config.yaml
num_hidden_layers: 14
hidden_size: 256
num_attention_heads: 4
num_key_value_heads: 4
head_dim: 64
intermediate_size: 1024
vocab_size: 8192
hidden_act: "swiglu"
norm: "rmsnorm"
norm_place: "pre"
norm_eps: 1e-05
positions: "learned+rope"
rope_theta: 100000.0
rope_fraction: 1.0
qk_norm: false
attn_scale: 0.125
bias: "none"
tie_word_embeddings: false
parallel_block: false
init: "normal"
init_std_qkv: 0.0215
init_std_o: 0.0
init_std_up: 0.0215
init_std_down: 0.0
optimizer: "muon"
learning_rate: 0.00728
lr_mult_qkv: 0.7
lr_mult_o: 1.5
beta1: 0.95
lr_head: 0.0068
max_grad_norm: 1.0
warmup_steps: 200
schedule: "wsd"
decay_fraction: 1.0
decay_shape: "linear"
final_lr_fraction: 0.0
batch_tokens: [16384, 32768, 49152]
max_seq_len: 256
doc_mask: true
train_tokens: 285400000
max_steps: 9494
dataset: "wikipedia_en"
Each number is 128 + 24 x the weight over its row's rms, rounded and kept within 0 to 255. Layers, rows and columns count from 0. The size above them is the row's rms in percent of the matrix's.

# layer 4 MLP up, 1024x256, rms 0.152, rows 148-165, columns 0-127
size [133 122 118  71 103  64  20  78  66 145 132 116 109 105 109  17 130  63]
[[122 168 134 160 152 137 138 142 143 167 139 172 157  99 140 102 109 120 152 119 119  90 115  88  98 141 136 123 105 114 133 143 152 133 114 117 113 143 102 152 105 116 115 147 113 135 110 116 123 143 120 140 119 159 131 154 133 150  96  99 190 176 139 136  83 101  87 102 142 122 116 109 131 116 105  95 149 119 120 116  86 119 145 152 189 151 119 158 182 136 180 154 153 159 116 153 194 123 170 131 173 110 156 117 113  97 127  90 160 124 154 141 150 110 131 155 153 147 137 153 138 156  88 111 105 107 174 118]
 [126 152 141 135 123 141 131 135 155 149  81 125  94 117  93 133  83  86 135  84 162 139 116 134  91 141  94 167 117 139 125 164  72 137 174 145 126 145  88  91 128 136 118 146 127 133 114 135 124 121 114 124 116 157 105 129 150 103 153 138 127 134 104 128 188 168 107 168 129 156 203 138 123 166 109 126 147 113 133 124 144  92 132 133  86 119 137 116 122 161 128 123 124 142 146  96 138 141 124 126 142 135 124 158 115 122 159 119 147 167 145 105  97 118 143 112 122 135 154 145 129 100  98 147 111 114 134 127]
 [115  93 112 126 143  88  89 103 140 132  93 133 114 125 140 147 117 117 136 110 121 120 113 109 155 128 132 112 161 155 138 151 163 143 110 143 127 132 132  99 146 155 109 171 126  78 113 116 103  98 177 104 138 128 123  95 106 152 110 110 142 131 113 132  99 132 152 138 135 113 102 163  78  93 174 119 142 133 135 112 144 155 179 137 147  99 143 122 166 120 172 151 135 119 105 125 193  98 122 141 116  93 152 152 117 145 163 146 131 148 107 118 135 107 111 123 108 142  95 168 102 179 153  90 136  97 138 122]
 [128 146 157 150  98 139 130 146 151 112  95 108 152 110  95 149 139 126 131 101 118 125  90  61 166 130 118 161 129  86  92 127 144 101 132 147 119 167 111 118 102 132 172 136  85 136 114 128 132 111 126 131 141 126  93 138 154 151 135  95 136 115 112 157 172 154 145 105  69 151 151  69 164 162 161 166  83 140 110 137 126 107 115  79  99 118 121 132 106 154 124 111 109 120 114 120  94 113 145 131 135 102 133 108 127 158 186 133 146 154 144 129  98 140 126 128 131 151 176 153 124 169  72 146 115 153 120 142]
 [100 152 118 155 135 159 139 139 128 126 167  94 106  96 125 139 130 118 120 130 142 157  91 158 143 143 107 124 120 118 151 142 111 114 177  77 129 122 122 155 132 145 113 117 125 158 161 123 106 104 156 133 187 109 124 116 111  98 145 125 161 106 149 125 164 115  79 115 107 124 143 157  83  93 167 116 123 128 114 124 125 107 105 142 142 119 137 133 163 130 140 121 147 118  88 160 111 119 126 153 178  84 147 146 154 157 108 165 116 153 127 145 111 144 110  90 135 168 137 145 130 103 132  91  91 100 107 135]
 [151 140 149 116 153 109 158  65 143 151 163 161  67 128 110 135 169 114 152 132 142 149 162 144 128 136 113 120 102 113 107 157 116 108  60 127 167 160  77  94  97 140 114 114 115 129  95 126 140 136 156 132 149 107 167 125 141  94 115 142 129 111 140 109  93 142 134  87 133 105 142 118 132 121 148 117 129  95 112 138 107 109 146 147 113 124 115 112 126  52 153 110 152 160 191 122 102 128 115  91  95 127 146 156 122 155 133 165 171 143 133  82 125 127 171 125 105 133 171 151 130 122 115 139 157 150  86 126]
 [115 107 138 134 212 130 113 133 142 120 120 183 152 160 121 137 123 116 126  96 138 129 101 109  88 144 136 113 134 145 129 129 120 141 169 102 130  80 158 179 119 166 102 192 129 128 147 120 124 112 188 148 102 158 136  93 153  95 127 119 110 107 114 163 164 127 130 125 160 112 117 144 110 123  93 142 134 126 120 129 126 153 147 148 122 106 172 124 116 142 132 146  85 147 158  89 152 191 130 126 129 115 143 104 104 114 138 125  77 104 108 153  80 173  96 130 118 145 105 159 156  85 130 149 134 105 115 153]
 [147  71 139 169 133 113 144 144 129 124 150 116  71 162 109 117 114 121 165 156  99  83 115 151  94 163 123 166 181 125 101 161 124 113 159 119 124 131  86 105  99 171 111 155 131 131 109 122  89 163 142 116 130 109 111 104 148 124 152 135 129 159 125 136 134 110 119 166 152 116 132 114 169 159 125  96 136 139 161 126 115 100 111  95  85 128 125 150 130 123 166 117 123 124  91 117 105 141 173 130 108 102 102 154 159 124 149 143 107 118 136 128 185  74 110 103 115 145 136 153 164 179 130 123 128 136 130 129]
 [105 164 143 151 134 159 124 112 135  96 133 142 145 142 101  98 105  99 141 129 131  88 166 108 121 101 109 141  68 119 130 136 102 134 126 113 120 114 156 175 109 126 168 142 103 130 138 121 124  87 146 103 105 129 114 148 145 136 138  95 111 110 132  86 130 124 118 100 137 107 157 135 116 124 161 152 108 119 163  71 112 127 159 119 147 114 114 158 177 135 129 109 116 134  91 139 131 142  92 141 133 155 188 132 113 108 126 121 132 170 160 154 157 141 154 139 117 132 155 139 100 125 132  85 164 127  82 159]
 [113  82 136 135 120 158 135 158  88 157 139 146 133 101 156 152 107 160 150 158 113 150 116 140 154 110 118 165  80 131 177 111 101 142 122 121 107 112 158 135  89 122 121 111 152  77 101 135  95 137  98 167 126  84 150 126 102  84 171 162 106 101 147 120 151 127 142 117 178 109 154 171 124 125 186 136 116 124 174 137  97 108 113  93 101 147 112 134 126 144 119 156 110 162  99 164 150 134 162 108 121 149 111  99 117  80 143 159 137 133 118  81 162 143 129 169 183 112 149 132 130 130 120 152 108 142 134 148]
 [ 77 132 171 102 133 141 134 126  88  99 107 182 130 121  91 119 132 126 136 122  81 134 113  90  68 139  98 136 106 138 158 100  95 148 105 148 146 146 105 166  85 122 184 150 100 129 127 113 125 105 115 158 148 161 109 164 153 152 122 111 167 113  98 128 117 107 113 146 103 117 135 163 116  87 127 113 147 131 116 131 144 144 160 163 158 173 138 121 122  86 151 143 111 125 107 137 132 113 149 141 119 132 124 129 105 127 171 111 124 147 126 115 148 121 131  88 120 122  84  99 170 114 109 121 136 136 128 127]
 [105 146 130 170 149 145 168 161 138 132 100  98 104  86 103 163 120  94 135  88 177 148 105 125 137 121 139 179 108 134 117 120 128 141 113 120 123 156 100 120 139 114 169 125 137 131 133 122 121 198 114 127 136 115 123 111 118 138 137  91 101  84 124 165  94 136 112 141 134 123 103  73 177 151 120  98 117 158 101 144 152 123 155  88 166 155 157 142 139 106 119 158 108 129 128 138 121 130 129 134 131 155 154 104 155 153 163 131 116  98 104 169 112 102 120 110 136 143 132 173 141 118  90 133 106 138  99  86]
 [143 101 125 136 144 108 155 168 125 100 118 129 159 140  90 105 121 131 156 142 174 118 114 145  56 154 142 189 141 105 114 163 141 146 127 156  70 121 127 163 168 152  97 150 134  91 123 130 129 118 102  95 139 138  76 147 145 139 163 121 154 125  81 151 116 111 154 139 118  74 122 114 135 128 132 138 141 125 144 120 146 112 124 118 131 116 141 154 140 129 149 103 110 170 120  93 123  96  92 132 148 146 140  84 154 122 102  93  92 109  98 123 111 101 125 116 112 139 152 126 131 131 123 122 149 101 175 109]
 [139 171  91 122  98 116 128  91 127 140 120 105  87 144 132  84 147 106 117 134 114 135  92 125 131 123 114 119 130 103 123  72 131  70 156 116 129 162  96 119  90 142 131 171 137 167  93 141 116 129 148 122 115 184 154  77 172 168  85 128 149 141 136 118 152 113 130 148 122 101 122 145 142 168 142 130 144 169 135 124 144 122  82 138 163 155 125 161 124  88 108 110 128 149 127 139 124  58 142  94 170 141 160 124 108 135 139 136 146 107 135 138 119  99 124 115 194  96 131 105 115  79 155 144  99 102 136 145]
 [116  92 106 116 106 105 118 118  92 115 151 100  85 166 144 115 110  87 138 116  76 139 122 101 128 113 130 187 119 127 122 119 135 129 122 185 165 161  91 147 141 100 140  97 121 136  73 105 124 131 120 121 116  56 145 126 140 135 153 113 137 134  87 144 100 130 131 121 117 145 122 143  82 124 149 132  84 147 124 126  96 131 145 127 105 144 134 134 120 161  96 125 104 135 104 133 139 141  95 129 134 162 169  99 117 118 148 112 175 146 144 136 111 130 115  84  82 140 135 122 161 127  97 135 123 152 113 117]
 [ 96 121 143 140 144 130 108  93 105 118 125 105 117 131 117 130  96 110 152 118 117 144 137 119 139 112 136 138 162 137 104 124 152 125 104 114 153 132 113 133 137 142 171 113 165 150 123 116 109 112 125 135 158 117 154 112 137 156 146 106 164  82 131  62 147 121 105 101 165 116 141 152 106 143 118 132 129 104 121 139 122  78 107 144  99 136 125 127 168 129 107 129 139 178 128 131 150  82 141 170 145 178 127 115 129 167 160 121 114 100 145 141 140 127 173 124 132 132 132 149 175 111  69 129 104 153 122 131]
 [126 190 132  88 140 151 111 143 136 106  79 114 159 145 154 150 101 111 109 122  95 114  99 124 127 173 108  79 137 155  78 137 168 144 125 119  96 122 126 109 125 153 139 118 128 136 144 119 117 146 105  47 141 137 150 109 154 135 145 164 115  84 135 160 131 140 120 107 172 135 114 120 133 111 133 118 132 108 112 199 118 142 104 107 112 108 116 104 154 161 115 154 158 108 135 145  96 101 115 154 111 138 112 153 137 102 138 144 119 152 125 128 131 123 124 133 167 160 120 166 133 124 109 127 160  93 175 128]
 [153 104 130 121 142 169 119 143 110 110 114 155 119  95 133 142 122 108 122 145  93 105 148 114 148 168 168 106 123 131 131 105 142 111 139 105  98 121 175 151  96 138 131 171 120 172 134 112 164 135 133  83 125  96 130 179 147 131 146 118 139 121  91 131 152 133 144 101 142 185 111 101  85 145 127 135 102 154 167 119  94 139 116 118 134  73 147 103 123 140 132 103 111  85 134 103 146 147 165 142 122 135 136 137 143 101  76 132 110 141 131 128 153 129 145 137 140 157 125 123 130 116 128 122 117 114 156 114]]
# layer 4 MLP down (transposed), 1024x256, rms 0.0364, rows 148-165, columns 0-127
size [132 113 116  78 108  80  22  69  75 144 131 109 107  96 108  17 122  87]
[[146 100 100 130  93 122 157 128 140  63 124 106 121 155 142 137 119 124 117 148 172 147 120 170 152 124 146  51 126  93 142 159 139 164 143 106 165 143 153 118 126 165 123 106 137 120 127  98 147 158 119 122 147 113 127 106  82  81 107 137 124 119  55 110 161 149 143 149 131  89 122 148 128 152 108 131 121 125 129 133 153 110  93 126 117 148 137 119 118 139 127  97 107 129 137 129 101 158 152 113  76 117 102 125 163 116 147 127 160 107 137 120 144 162 141 108 136 167 112 124 140 130 150 154 131 132 120 128]
 [119 122 148 122 137 145 128 102  84 138 154 121 128  99 108 152 127 123 127 135 174 155 157 139 127 126 114 164 123 127 139 141 111 115 101  86 131 139 109 173 147 117 143  88 133 133 106 173 123 130 145  90 163 128 137 110 121  97  73 105 137 132  49 155  97 134 111 134 140 144 105 130 122 130 172 130 174 144  94 152 180 149 130 143 136 130 133 149 154 140 126  91 122 125 111 104 119 138  94 145 143 131  93 143 143 141 123 116 160 120 122 114 110 146 119 132 115 148 126 123 143  79 153 142 154 132 145 150]
 [109 137  68 160 133 165 150 162 150 109 121 157  83 121 140 107 112  94  94 140  76 130 120  92 142 133 140 136 135  87 163  99 117 145 143  99 162  98 157 142 121 129 149 114 162 164 108 150 144 136  66 135 175 102 127 118 138 138 125 191 150 133 117  87 154 128 121 120 104 103 134 144 132 129  84 115 100 136  90 136 108 155 123 104 151 129 110 130 141 118 154 116 129 126 126 130 129  91 112 107 173  94 133 117 132 101  94 136 100 139 116  93 136 139 156  94 123 119  95 180 148 117 142 148 101 141 129 132]
 [102  89 139 125 129 128 131 137  95  97 129 118 106  92 130 108 122 141 102 129 162 176 145 140 135 110  93 132 123 113 103 150 116 154 111 164 135 109 167 129 143 124 160 165 132 116 128 104 137 128 133 154 123 182 149 128 145 105 148 139  97 130 145 121 145 122  92 147 107 107 155 143  92 140 176 141 181 137 144 160 129 142 143 172 125 145 141 127 109 138 128 109 112 130 107 102 115 126 116 106  86 154 103 132 187 176 128 102 113 108 142 141 118 111 102 145 100 113 125 137 126 137 145  85 146 133 147 156]
 [ 96 160 169 129 133 147  90 118 111 147 125  92 101 114 142 116 134 141 132 130 139 156  87 127  95 121  92 136 124 122  93 118 128 143 116 180 155 121 152 126 123 135 124 149 130 130 157 160 116 151 142 144  64 111 104 148 179 107  93 132 149 150 136 152 143 134 156 173 134 100 112 122 164 105 119  94 123 150 143 113 134 126 144 158 143 108 154 135 126  94 135  97 107 129 145 139 157 164 143 122 108 133 119  90  87  88 164 152  69  89 113 160 101 160 121 180 127 100 138 161 112 136 159 173  90 128 148 186]
 [169 155 117 106 127 116 127  96 107 138 161 150  97 130 108 123 101 165 179  96 158 123  80 132 169 148 108 134 137 121  62 129 167 108 148 127  90  90 152 151 128 152 139 162 150  87 103 133 153 148 154  95 148 109 139 134 114 155  82 132 167 112 125 148 114 101  65 137  85 103 119 145 130 130 166  89 141 126 110 142 120  94 122 146 120 159 116 143 172 115 131  98 132 155 115 158 128  95 156 115 105 146 121 150 146 169 114 122 156 132 121 120 168  72 103 131 129 140 125 128 137 143 135 140 109 116 140 128]
 [125  86 112 159 150 145 122 139 138  75  80 102 166 160 102 107 114 119 132  88 112  96 125 148 144 131 116 143 114 160 138 137 127 146  98 170 127 123 178 124 170 137 114 144 105 136 151 130 124 132 173 134 105 132 148 118 102 143 134 148 102 136 156 108  99 127 126 116 143 145 133 107 152 102 139 142 141 112 141 130 141 175  72 143 103 110 183 114 116 140 135 159 105 153 186 122  86 153 147 155 161 121 152  81  96 124 118 127 138 102 112 118  65 172 155 135 131 150 153 131 138 135 113 144 153 153 120 150]
 [153 128 126 124 136 110 122 116  82  82 122 163 145 116  81 120 116 122 149 116 123 110 150 123 200 151  89 138  88 141 131  81 127 124 107 144 140 144 120 108 138 129 119 138 159 112 152 114 164 145 127 146 121 144 144 130 130 161 123 113 147  84 131 148 158 139 124 122 114 142 150 176 134 117 153 108  87 101 123  78 138 156 116 128 122 121 135 105 137 125  90  85 124  93 130 168 184 122  89 138 191 179 137 137 115 126 124 132 107 125 169 153 152 126 131 147 147 127 148 105  83  52 129 117 141 106 142 140]
 [124 149 114 146 143 117 123 148 115  96 122 119 145 111  83 107 137 130 119 128 108 120 144  97 174 168 119  99  86 138 144 108 112 154 127 140 149 103 123 101 111 109 124 133 120 145 111  85 143 106 132 123  94 140  64 170 143 131 112 126  99 102 101  81 123 114 144 109  83 120 138 178  95 135 142 129 127 116 176 125 114 139 172 102 182 102 168 163 165 111  95 153 105 111 116 134 139 179 154 138 171  87 148 143 102 112 175  97 143 136 163 107 140 144 120  94 108 204 120 108  96 139 132  96 114 169 140 122]
 [103 108 124 167 134 110 141 142 118 165 115 135 138 123 120 140 113 157 179 159 134 117  93 142 174 130 177 104 117 110 170 104 126 135 104 117 148 139 123 107 131 133  82 103 108 137 158 104 107 165 114 128 123 107 122 106 110  73 145 156 126 102  91  89 132 146 115 142 133 104 127 142 150 145 190 114 173 145 137 160 141 146 143 116 134 185  89 145 137 112  93 148 121 131 140 146 146  89 161 123 121 114 143 116 143 107 129 124 147 169 161  91 134 119 113 115 183 114 150 119 101 157 169 111 138  90 133 121]
 [ 92 114 163  99 111 118 140 104  73 155 147 153 119 148 166 135 122  95 148  97 114 160 142 114 122 108 105 153 149 152 192 129 138 173  99 161 179 151 151  90 148 159 143 149 141 118 104 141 134 115 116 134 135 128 137 114 181 111 102 175 144 100 159 126 121 138 152 140 129 116  89 112 171 158 102 141 103 187 121 125 104 128 111 125 140 133 132 120 131 106 106 117 154 157 101  99 203 149 103 168 173  99 115 137 117 152 158 127 136 155 120 112 138 192 132 135 127 124 113  92 129  86 135  79 142 134 122 106]
 [103 133 136 118  91 168 150 127 151 137 165  80 145 115 124 136 124 174 184 123 112 132 114 130 102 114 117 172 129 142 121 143 124 105 172 194 109  80 150 135 133 121 146 160 105 128 154 166 156  96 124 163  97 121 156 113 151 129 117 132 125 121  91 130 110 100 120 131 132 136  98 141 136 108 127 111 145 165 137 168 156 173 157 127  78 116 114 157 138 149 140 157 114  96 103 153 112 108 104 142 117 147 157  90 121 145 112 125 118 148 119 111 167 114 112 118 106 118 160 128  85 102 153 124 154 101 136 163]
 [ 88 134 154  81 130 161  97 157  96  99 178  62 111 108 143 103 137 160 148 159 112 156 129 141  99 176 132 200 107 151 119 107 125 118  95 130 104 105 156 162 140 112 112 121 131 137 144  91 169 123 135 104 154 118 121 148 141 107 117 126 104 123 152 122 128  92 122 131 119 186 139 114 127  98  58 135 134 157 145  87 125 162 126 129 115 128 111 114 183 154 127 133  93 128 183 106 147 152 120 145 124 106 132 125 150 122 104 127 164 117 130 133 156 165 129 110 139 128 135 157 128 147 126 113 148 139 101 133]
 [133 114 206 118 153 138 111 123 136  86 122 120 145 107 147 115 133 158  98 142 103 161 137  89 129 118 147 110 101 130  76 190 134 109 150 171 109 133 118 120 155 104 119 128 112 117 115 109 147 101 127 120 178 134 130 144 124  84  89 120 140 178 111  86 150 127 159 141 144 131 142 101  75  93 104 126 134  90 116 142 143 121 151 126 108  91 138 124 141 140 115 111 135 120  96 103 105 173 103 147 116  64 131 137 169 109 162 100  93 134 139 110 105 125 119 135  96 110  96 152 148 131  93 151 173 138 150 119]
 [142 136  88 165 145 153 148 122  96 110 102 162 114 128 109 120 101 147 169 160 112  67  90 123  80 121  88 129 116  99 155  89 183 135  92 128 131 127 123  92 166 113  76 159 100 120 120 156 120 106 161 165 122 124 124 127 141 131 101 134 153 150 133 139 125 121 163  94  65  78 169 101 145 142 137 144 133  95 123 162 132 139 118 105 123 152 112 138 139 128 167 121 106 129 136 103  80  96 117 140  95 107 167 190 126 147 163 106  93 110 132 149 128 111 149 107 106 141 169 115 141 121  85 108 172  80 116 110]
 [ 91 132 110 146 119 136 149 172 116 108  53 104 131  97 117 128 140 152 162 123 172 134 115 101 128  92 121 144 136 118 129 128 122 116 108 143 131 109 120 127 110 130  73 143 105 111  96 155 128 118 170 139 121 111 128  84 130 205 143 138 122 138 127 101 160 108 103 176 151 146 127 140 117 134 125 155 117 169 159 110 133 131 145 152 109 102 161  84 157 126 111 115 189 102 145 169 154 128 105 104 149 113 143 103 108 108 131 112 124 159 139 153 102 140 132 152 150 141  78 137 148 157 100 127 144 116 120 127]
 [147 117  93 154 117 180 117 151 115 101 116  90 121 121 139 158 142 112 150 131 142  67 165 135 146 126 156 128 124 119 124 152  89 130 119 115 114 124 143 169 133 140 109 134  97 111 143 131 113 120 138 127 116 145 140 119 132 125 138 126 126 129 118 142 119  86 109 135 145 136 175 116 156 127 145 116 148 148 130 143 126 143 155 107 140  91 163 157 124  90 123 133 141 137 118 147  90 138 113 169 149 147 106 145 155 118 130 201  77 157 130 132 173  81 133 155 140 136 150 124  93 125 140 147 107 168 122 160]
 [134  99 103 172 124 130 149 143 127 118 130  89 146 135 122  98  99 131 139 115 111 146 160  91 140 163 129 156  77 145 160 142 128 146 101 104 124 150 160 121 128 115 106 129 100  64  76 136 125 139  81 145 127 136  74  85 116 149 145 124 108 101 146 122  69 132 121 117 104 105 105 139 123 139 120 124 143 134 147 128 159 122 142 135 162 136 106 160 138 112  96 121 129 102 108 106 127 115 135 150 145  71  98 125 113  97 151 168 132 115 141 154 106 128 129 127 110 119 136 131 127 125 102  87  61 152 142 147]]
# layer 4 MLP gate, 1024x256, rms 0.144, rows 149-166, columns 0-127
size [115 120  75 106  75  21  73  76 142 133 110 115 101 105  18 129  94  68]
[[154 126 117 132 143 176 136 137  62 141 141 116 120 117 110 134 130 114 112 117 156  96 114 129  88 105 128 122 133 136 152 157 136 162 152 110 105 121 137 117 165 120 118 114 135 146 117 164 117 110 116 144 148 137 149 130 122 141 111 114 110 109 149 110 139 153 123 137 151 102 160 128  97 166 159 105 127 159  87 153 185  64 105 182 117 135  70  83 107 138 147 114 146 125 116 143 113  78 128 124 165 114 153 169 128 155 112 128 114 160 133 141 144  96 142 121 127 128 119  97 124  84 101 126 139 111  98 103]
 [159  93 157 119 115 105  98 102 106 101 146 145 145  81 126 156 123 125 116 170 127 133 130 130 145 161 113 121 155  78 110 170  95 172 149 116 118  96 109 140 150 123 118 114 116 138 118 137 126 144  94 120 121 160 164 142 118 130 128 146 127 114 150 125 108 158 145 119 110  84 107 156  96 120 125 111 111 184 115 127 149 103 104 107  88 154 135 165 131 111 131 136 156 125  95 209 107 105 148 137 178 108 114 115 179 133 134 148 118  94 159 166 163 137 116 184  95 104  81  83  93 111 129 119 148 160 100 120]
 [104 122 138 128 106 137 138 137  82 178 131 143 105 165 187 130 131 178 116 146 160 114 129 170 121 146 175  89 135 155 154 113 110 126 154 126 150  91  94 135 154  98  82 145 157 118 146 154 128 128 149 117 121 155 111 100 155  97 101 138 137 168 113 133 103 105 136 159 177 129  71 168 100 122 106 118 182  94 167 148 128 159 145 156 149 125 120  96 141 109 153 127 148 118 132 125 137 118 131  94 140 131 111 157 145 125 101 119 140 110 116 104 172 107 124 132  98  78 104 118 118  84 133 115 128 101 165 134]
 [132 132 135 124 139 164 141  97 125 133 175 155 117 117 121 130 101 118 126  88 133 105 108 107 124 142 121 123 132 154 140 117 114 150 151 119 131  51 103 109 159 137 145 149 121 112 164  95 141 126 134 109 161 116 120 155 116  95 144 108 163 117 157 145 181  75 102 126 158 123 114 136 113 114 138  79 113 153 107 125  90 140 172 132 129 151  88 109 129 114 111 149 108  98 129 162 105 109 161  90 107 104 127 140 108 157 109 141 170 132 110  88 102 116  96  90 178 128 102 138 137 122  93  97 123  90 136 129]
 [127 135  88 141 119 147  95 183  98 122 117 111 166 153 127 142  73  98 115 134 117 139 104 139 108 128 110 135 159 131 136 105 150 134 187 141  88 130 136 153 133 140 128 144 158 117 137  98 104  92  96 111 133 141 102 117 128 196 118 124 151 102 108 156 162 116 108 169 136 108  95 121 145 140 102  88 141 137 145 134 139 122 131 136 150 167 127 109 121 175  91 135 126 133  70 140 154  96 134 134 140 111  96 126 160 145 129  84 105  69 135 165 145 109  99 116 174 147 111 141 147 154 143 115  84 116 135 121]
 [ 90 130 141 117 128 124  89 135 139 126 122 129 137 154 152 116 119  98 148 195 104 129 118 162 104 132 109 168 147 159 143 132 136 170 176 142 135  72 107 162  89 121 111 141 132  97 115 113 115 142 163 147  80 164 145 104 161 135  96  92 109  99 135 113 169 119 110 142 123  88 133 133 147 109 103 105 146 139 101 141 116 110 136 151 115 120 144 142 146 135 125 146  88 150 139  59 150 154 106 150  94  95 141 139 131 109 145 147 104 114 124 145 120 103  93 154 145 104 117 117 130 104 146 131  99  99  85 118]
 [107 130 152 158 153 117 151 132 113 101 125 129 139 110 159 122 145 133 119 133  89 140 153 120 144 152  76 116 159 132  99 128 123 154  92  83 105 115 116 114 161 131 125 105 124 152 200 120 115  88  84  98 141 125 119 105 109 112 118 142 133 131 146 105 137 110 119 145 117 147 159  71 100 133 176 146 108 150 147 141 135  81  96 178 147  90 129 128 105  87 137 124 134 134 123 135 131 106 134  88 177 177 106 143  92 100 120 105 106 104 154 150 113 162 151 106 139 138 116  83  79 145 161 141  92 149 130 114]
 [123 153 132 137 112 142 144 106 102 122 124 126 146 150 154 114 114 121 115 134 131  86 169 100 130  89 104 172  89 128 128 148  98 109  72 126 135 129 165 185 102  83 176 138 131 121 143 130 135 125 128 142 119 116 137 127 160 132 107 119 142 129 137 132 126 115 108 109 123 117 119 129 161 113 152 185 105 100 136  53 109 117 145 100 113 129 128 127 138 120 117 111 161 141 105 105  98 117  75 120 141 144 150 135 152 120 122 122 109 134 177 115 151 163 140 161 121  79 143 137  89 103 139 111 138  87  68 177]
 [110 155 138 146 114 156 128 122 125  88 163 121  95 141 109 104 116 156 179 145 140 103  87 118 121 131  78 124 105 161 111 128 105 118 124  99 170 121 135 161  78 119 139 107 134  88 102 127 129 142 108 134 177 145 135 151 108 101 128 124 131 131  97 105 115 158 128 111 125  96 131 109 136  84 182  63 135 118 134 167  96 112 152 128 141 152 130 120 164 100 104 152  90 149  72 137 133 109 114 110 149 107 119 126 138 127 127 112 144 122 128 158 128 143 123 148 135 110 118 130  64 128 148 138 127 110 117  92]
 [105 107 184 111 145 129 123 138 148 140 145 136  93  90 117 146 161 111 111 146 101 136 140 115  90 126 122 150  98 134 115 182 141 155 119 102 126 106 108 111 126 160 143 149 127 123 157  91 132 144 142 147  98 113 126 160 155 143  89 140 147 150  98  74 122 149  94 165 120 132 112 142 169 123  93 167 146 144 126 128 134 138 158 144 134 143  58 112  77 110 116 116 131 122 114 107 171 139 131 125 176 133 142 189 122 153 120 106 111 134 151  98 102 162 127 121 142  97 114 103 126 107 130 105 147 133 145 129]
 [104 141 127 100 127  75 136 102 135 130  83 157 119 120 159  92 152 153 131 147 121 108 121  70  81 156 105  55 113  85 132 134 125 114 123 108 118 150 114 111  97 125 139 126 148 196 119 133 102 130 119 134 137 111 122 156 113 181  95 162 153 130  78  79 106 139 116 131 150 133 152 130 115 118 125 139 133  70 179 114 137 119 147  99 158 156 123  71 142  53  85 105 124 113  95  94 129 123 161 132 111 171 104 153 136  98 152 114 125 128 142 144  87 174 130 116 108 120 135 151  93  88 145 157 151 108 107 136]
 [126 156 119 118 185 145 103 170 108  90 144  86 127 130 132 118 139 129 173  78 144 137 117 148  78 158 113 111 139 133 123 140  91 114 100 128 143  98 160 167 118 167 100 138 119 115 101 102 144 148  88 120 132 124 119  90 127 130 101 104 137 130  86 106 162 147 148 130 138 141 105  93 125 131 104 119 138 105 108 122 128 151 171 146 140 139 104 100 136 106  99 149  99 133 153  85 125 140 123 152 124 128 140 109 113 125 125 131 112 148 122  86 148 135 102 113 139 125 110 147 133 180 107 162 127 177 116 120]
 [103 121 102 145  88 144 133 140 140 126 147 138 121 110 111 103 132 147 110 152 126 124 100 155 102 127 104 123 118 111 115 174 100 124 125  95 115 197 137  92 119  98 148  73 107 110 119 143 106 161 105  97 149 102 153 117 158 157 157 143  91  71 137 120 106  97 118  86 127 123 117 138 122 124 175  97 164 111 124 133 123 115  94 163 122 141 158 114 104 112 106 110 109 166 137 104 118 120 127 152 212 146 172 106 113 123 107 144 150 136  72 148 147 141 109 134 162 152 144 134 128 124 124  84 114 124 107 107]
 [147 105 118 146  93  96 130 101 134 138 149 147 125 134 140 147 104 122 159  87 118 109 133 124  95 112 123 174  98 141 136 156 125 141 109 120 154 139 145 155 122  98 136 167 137  99  99 144 126 165 135 110 138 125 135 146 126 119 175 114 148  98 140 119 145 119 128 115 157  82 139 134 155 181  79 103 112  63  70 133 136 113 159 145 135 109 116 154 108 141 148  76 150 163  91 145 126 148 129 111 126 137 121 137 115 157 134 102 121 122 143  93 112 165  79 130 144 125 140 131 125 154 129 156 109  93  91  86]
 [143 130 126 109 149 144 112  90 159  82 117  91 159 132 132  95 119 178 107 102 143 111 110 106 134 117 110  98 150 154 164 111 131 143  93  79 150 113 139 156 109 173 132 133  88 101 109 141 110 139 135 138 176 118 112 115 117 101 160 134 113 125 106 137 167 127 142 188 138 118 126 158 166 144 142 113 164 126  98 131 131 142 154 155 120 168 114  86  90 169 131 129  91 123 114 159 129 137 155 123 128 163 149 124 137 120 125 100 132 145 128 102 137 158 130 145 128 157 136 143 102 163 128 106 156 102 104 107]
 [151 107 129 123  79 114 104 129 131 142 152 161 139 127 126 143 125 117 137  86 118 109 144 119 134  73 120 141 111 128 118 125 120 102 145 140 107 103 138 163 126 110  98 148 136 106 166 150 148 123 147 137 159 142 152 121 137 148 100 132 127 131 157 132 127 114 141 143 161 128 122 164 120 128 147  87 115  80 121 123 130 132 134 178  85 141 144 158 118 151 147 105  86  90 135 151  82 123 128 136 137  92 116 119 153 124  94 144 120 185 105 128 110 143 133  93 109 153  95 102 155 120 115 131 200 142 130 140]
 [126 142 123  80 148 160 119 145 111 101 123 190 100 120 129 131 171 123 114 153  97 117  95 155 149 140 141 100 155 114  75 103 121  81 164 138 141 106 141 119 108 157 153 148 136 174 140 112 153 124 149 110 115 105 161 129 154 119 125 105 154 144 113 140 142 154 144 101 156 154  83 112 109 119 109 139 136 129 141 143  94 128  97 125 117  97 161 111 114 162 137 111 180 117 132 120 146 147 148 127 139 163 132 148 142 131  66 138 121 110 128 107 170 116 135 129 128 146 103 159 136 103 159 153 161  93 122 133]
 [140  88 144 141 122 100 120 161 153 136 131 168 141 126 116 112 125 101 104 117 102 141 145  92 124 140  77  98 123 153 112 154 135 192  82 117 123 138 126 160  92 154 146 151 119 125 114 139 147 141  90 170 133 157 158 115 163 165 146 183 155 116 151 120  94 102 100 101 112 133 126  87 149 154 151 128 156 118 149 142 132 131 114 164 170 139 130 143 125 111 107 161 137 118 130 185  93 129 103 152 107 122 142 154 121 123 134 169 120 118 128 121  93 163 166 129 124 137 147 121  99  73  86 119 110 175 114 149]]